{
  "num_hidden_layers": 13,
  "hidden_size": 192,
  "num_attention_heads": 3,
  "num_key_value_heads": 3,
  "head_dim": 64,
  "intermediate_size": 768,
  "vocab_size": 4096,
  "hidden_act": "gelu",
  "norm": "rmsnorm",
  "norm_place": "pre",
  "norm_eps": 1e-06,
  "positions": "rope",
  "rope_theta": 10000.0,
  "rope_fraction": 0.25,
  "qk_norm": true,
  "attn_scale": 0.125,
  "bias": "all",
  "tie_word_embeddings": false,
  "parallel_block": true,
  "init": "normal",
  "init_std_qkv": 0.0255,
  "init_std_o": 0.005,
  "init_std_up": 0.0255,
  "init_std_down": 0.005,
  "optimizer": "muon_variant",
  "learning_rate": 0.0063,
  "lr_mult_down": 2.0,
  "beta1": 0.93,
  "lr_head": 0.0045,
  "warmup_steps": 21,
  "schedule": "wsd",
  "decay_fraction": 0.619,
  "decay_shape": "linear",
  "final_lr_fraction": 0.0,
  "batch_tokens": 16384,
  "max_seq_len": 512,
  "doc_mask": true,
  "train_tokens": 216900000,
  "max_steps": 13239,
  "dataset": "wikipedia_en"
}
Each number is 50 + 15 x the weight over its row's rms, rounded and kept within 0 to 99. Layers, rows and columns count from 0. The size before them is the row's rms in percent of the matrix's.

# q: layer 5 attention query, 192x192, rms 0.175, rows 184-191, columns 128-191
# k: layer 5 attention key, 192x192, rms 0.17, rows 184-191, columns 128-191
# v: layer 5 attention value, 192x192, rms 0.151, rows 128-130, columns 128-191
# o: layer 5 attention output (transposed), 192x192, rms 0.133, rows 128-129, columns 128-191
q184 092:66 68 37 42 53 49 55 62 54 10 40 58 69 66 74 31 53 64 50 32 69 38 47 51 35 21 64 55 45 36 52 35 27 54 55 29 68 59 26 56 61 65 32 41 60 58 28 56 26 60 59 24 36 61 56 55 43 57 00 65 46 61 49 34
k184 094:34 48 52 57 99 91 58 65 27 34 43 37 50 69 37 73 35 76 39 60 42 40 62 40 56 78 49 44 41 25 57 47 53 54 44 76 39 05 51 32 55 58 23 63 66 56 59 18 62 36 52 46 59 31 38 40 53 65 47 42 54 43 59 46
q185 098:44 49 59 51 84 39 71 70 33 58 53 35 62 57 39 33 61 34 35 48 38 50 18 45 36 53 39 23 33 56 33 22 40 68 44 46 52 51 56 37 43 54 26 78 64 51 64 76 21 37 42 59 25 64 55 33 49 69 47 64 63 60 21 42
k185 087:37 77 36 29 40 62 24 40 58 55 28 31 52 45 48 58 45 52 64 70 68 48 79 70 50 64 28 56 47 47 62 45 49 77 49 32 50 35 60 54 69 49 30 60 43 53 15 56 70 68 86 77 66 46 62 49 59 35 44 64 72 48 36 73
q186 100:21 55 46 56 36 42 35 56 29 63 73 52 56 41 59 79 66 41 61 50 74 73 63 85 49 42 66 45 39 74 39 56 39 68 61 27 40 71 71 65 57 67 35 57 33 42 68 31 63 45 31 58 67 79 53 32 56 58 59 52 47 35 76 24
k186 134:35 54 50 64 47 58 33 65 65 67 60 59 51 44 36 31 61 46 39 52 70 49 61 18 45 34 40 48 50 36 75 55 39 52 22 52 33 69 33 57 37 55 63 50 41 57 25 39 28 43 48 90 57 67 61 55 51 36 44 64 44 23 56 33
q187 094:53 60 36 40 67 47 42 27 24 18 34 17 57 47 72 51 49 47 36 62 50 60 61 52 51 47 34 54 39 55 33 35 45 40 59 43 50 77 59 68 24 57 66 38 56 53 44 33 54 53 51 42 65 27 75 70 25 52 38 70 47 51 69 40
k187 097:52 29 59 57 57 45 53 47 54 46 57 57 27 51 54 58 45 49 55 43 60 59 35 41 53 29 53 33 33 43 76 59 89 62 59 39 53 71 37 39 66 57 70 42 33 49 54 40 59 76 27 45 47 31 61 64 40 30 50 46 37 53 53 62
q188 109:61 30 34 33 62 44 53 49 59 32 37 34 56 67 33 24 50 53 36 78 47 45 69 36 40 49 43 36 38 45 56 66 35 64 44 42 64 34 58 45 56 54 62 72 42 61 55 41 24 34 48 57 46 47 59 66 62 35 51 62 73 55 44 32
k188 093:71 51 54 54 67 77 73 72 33 67 78 59 45 46 40 55 53 43 78 56 56 34 54 69 81 53 56 53 66 28 82 41 44 33 70 38 57 68 64 65 53 44 43 36 49 36 37 52 47 43 84 48 48 53 41 51 60 50 57 41 16 36 77 70
q189 096:50 38 55 69 64 56 66 35 61 55 79 63 47 60 16 24 39 55 48 61 67 33 72 47 24 47 87 30 35 56 70 52 46 57 48 36 55 46 57 45 45 25 54 59 33 72 23 52 55 32 29 62 17 40 37 75 59 32 63 61 54 69 54 73
k189 097:45 46 56 34 44 37 58 47 37 63 29 68 53 52 76 73 40 62 44 57 48 32 41 54 61 54 30 49 55 51 62 57 53 72 61 59 82 70 34 35 67 50 35 57 54 63 40 27 41 58 50 50 64 49 45 73 53 63 41 61 42 62 56 58
q190 094:44 78 43 32 53 82 58 66 39 39 38 52 36 20 18 54 73 52 39 70 57 39 24 74 16 51 56 61 50 57 75 54 37 42 57 38 36 55 44 59 74 47 65 40 37 60 61 72 57 37 58 45 57 37 68 56 33 43 52 22 40 47 47 48
k190 101:65 37 39 64 39 26 42 41 52 51 38 43 60 67 53 56 42 56 52 56 39 40 30 42 38 54 70 39 38 58 57 22 51 54 43 52 72 64 63 69 55 52 46 57 37 72 36 53 17 28 32 50 26 74 38 59 75 43 71 65 23 44 38 58
q191 098:74 59 51 45 46 54 50 57 73 33 62 44 33 82 57 59 60 44 55 53 36 30 71 00 58 69 56 67 46 36 52 41 59 57 43 48 58 51 49 46 51 49 30 38 66 42 19 36 52 50 62 56 59 44 53 63 55 50 39 40 21 46 33 66
k191 096:38 28 51 57 51 12 31 33 25 36 21 59 73 43 60 37 41 63 43 61 28 20 52 21 56 46 38 40 49 45 56 51 63 64 49 61 50 63 45 47 53 48 63 65 61 48 60 44 47 42 60 38 41 27 44 63 43 47 67 47 34 51 53 50
v128 093:51 41 56 16 42 46 60 46 44 58 38 43 24 65 63 52 60 41 49 42 01 53 57 18 63 46 40 31 67 42 45 74 51 34 29 59 37 36 71 63 36 52 40 73 69 50 45 32 49 33 72 46 69 67 63 42 49 75 46 12 54 42 71 38
o128 092:80 69 80 55 52 44 32 31 57 31 63 30 40 49 57 52 28 50 32 42 66 49 44 80 92 58 48 62 62 54 56 37 48 47 36 60 41 72 56 52 62 70 17 55 58 48 64 50 75 43 24 44 84 46 53 43 60 49 78 59 60 31 61 59
v129 094:32 53 62 62 57 45 60 35 49 53 53 44 47 53 51 71 66 46 23 63 69 31 45 24 51 74 45 67 57 71 57 55 44 40 42 34 20 46 66 43 55 59 53 41 50 34 49 72 49 51 30 34 59 30 82 64 59 60 23 67 29 49 52 30
o129 093:49 54 35 48 82 50 53 52 18 50 56 51 30 43 56 33 38 44 75 55 56 47 39 76 44 29 77 55 52 55 61 70 75 50 43 53 51 49 45 39 75 16 34 52 58 56 60 50 61 70 53 52 18 55 47 59 44 18 58 59 60 56 40 64
v130 102:24 62 50 35 57 33 34 49 47 77 28 51 70 41 58 57 50 57 34 72 47 31 27 42 70 54 61 61 64 42 50 73 65 31 43 12 27 50 20 36 66 71 62 33 49 52 49 53 61 38 29 31 56 32 39 48 31 35 43 31 29 45 46 47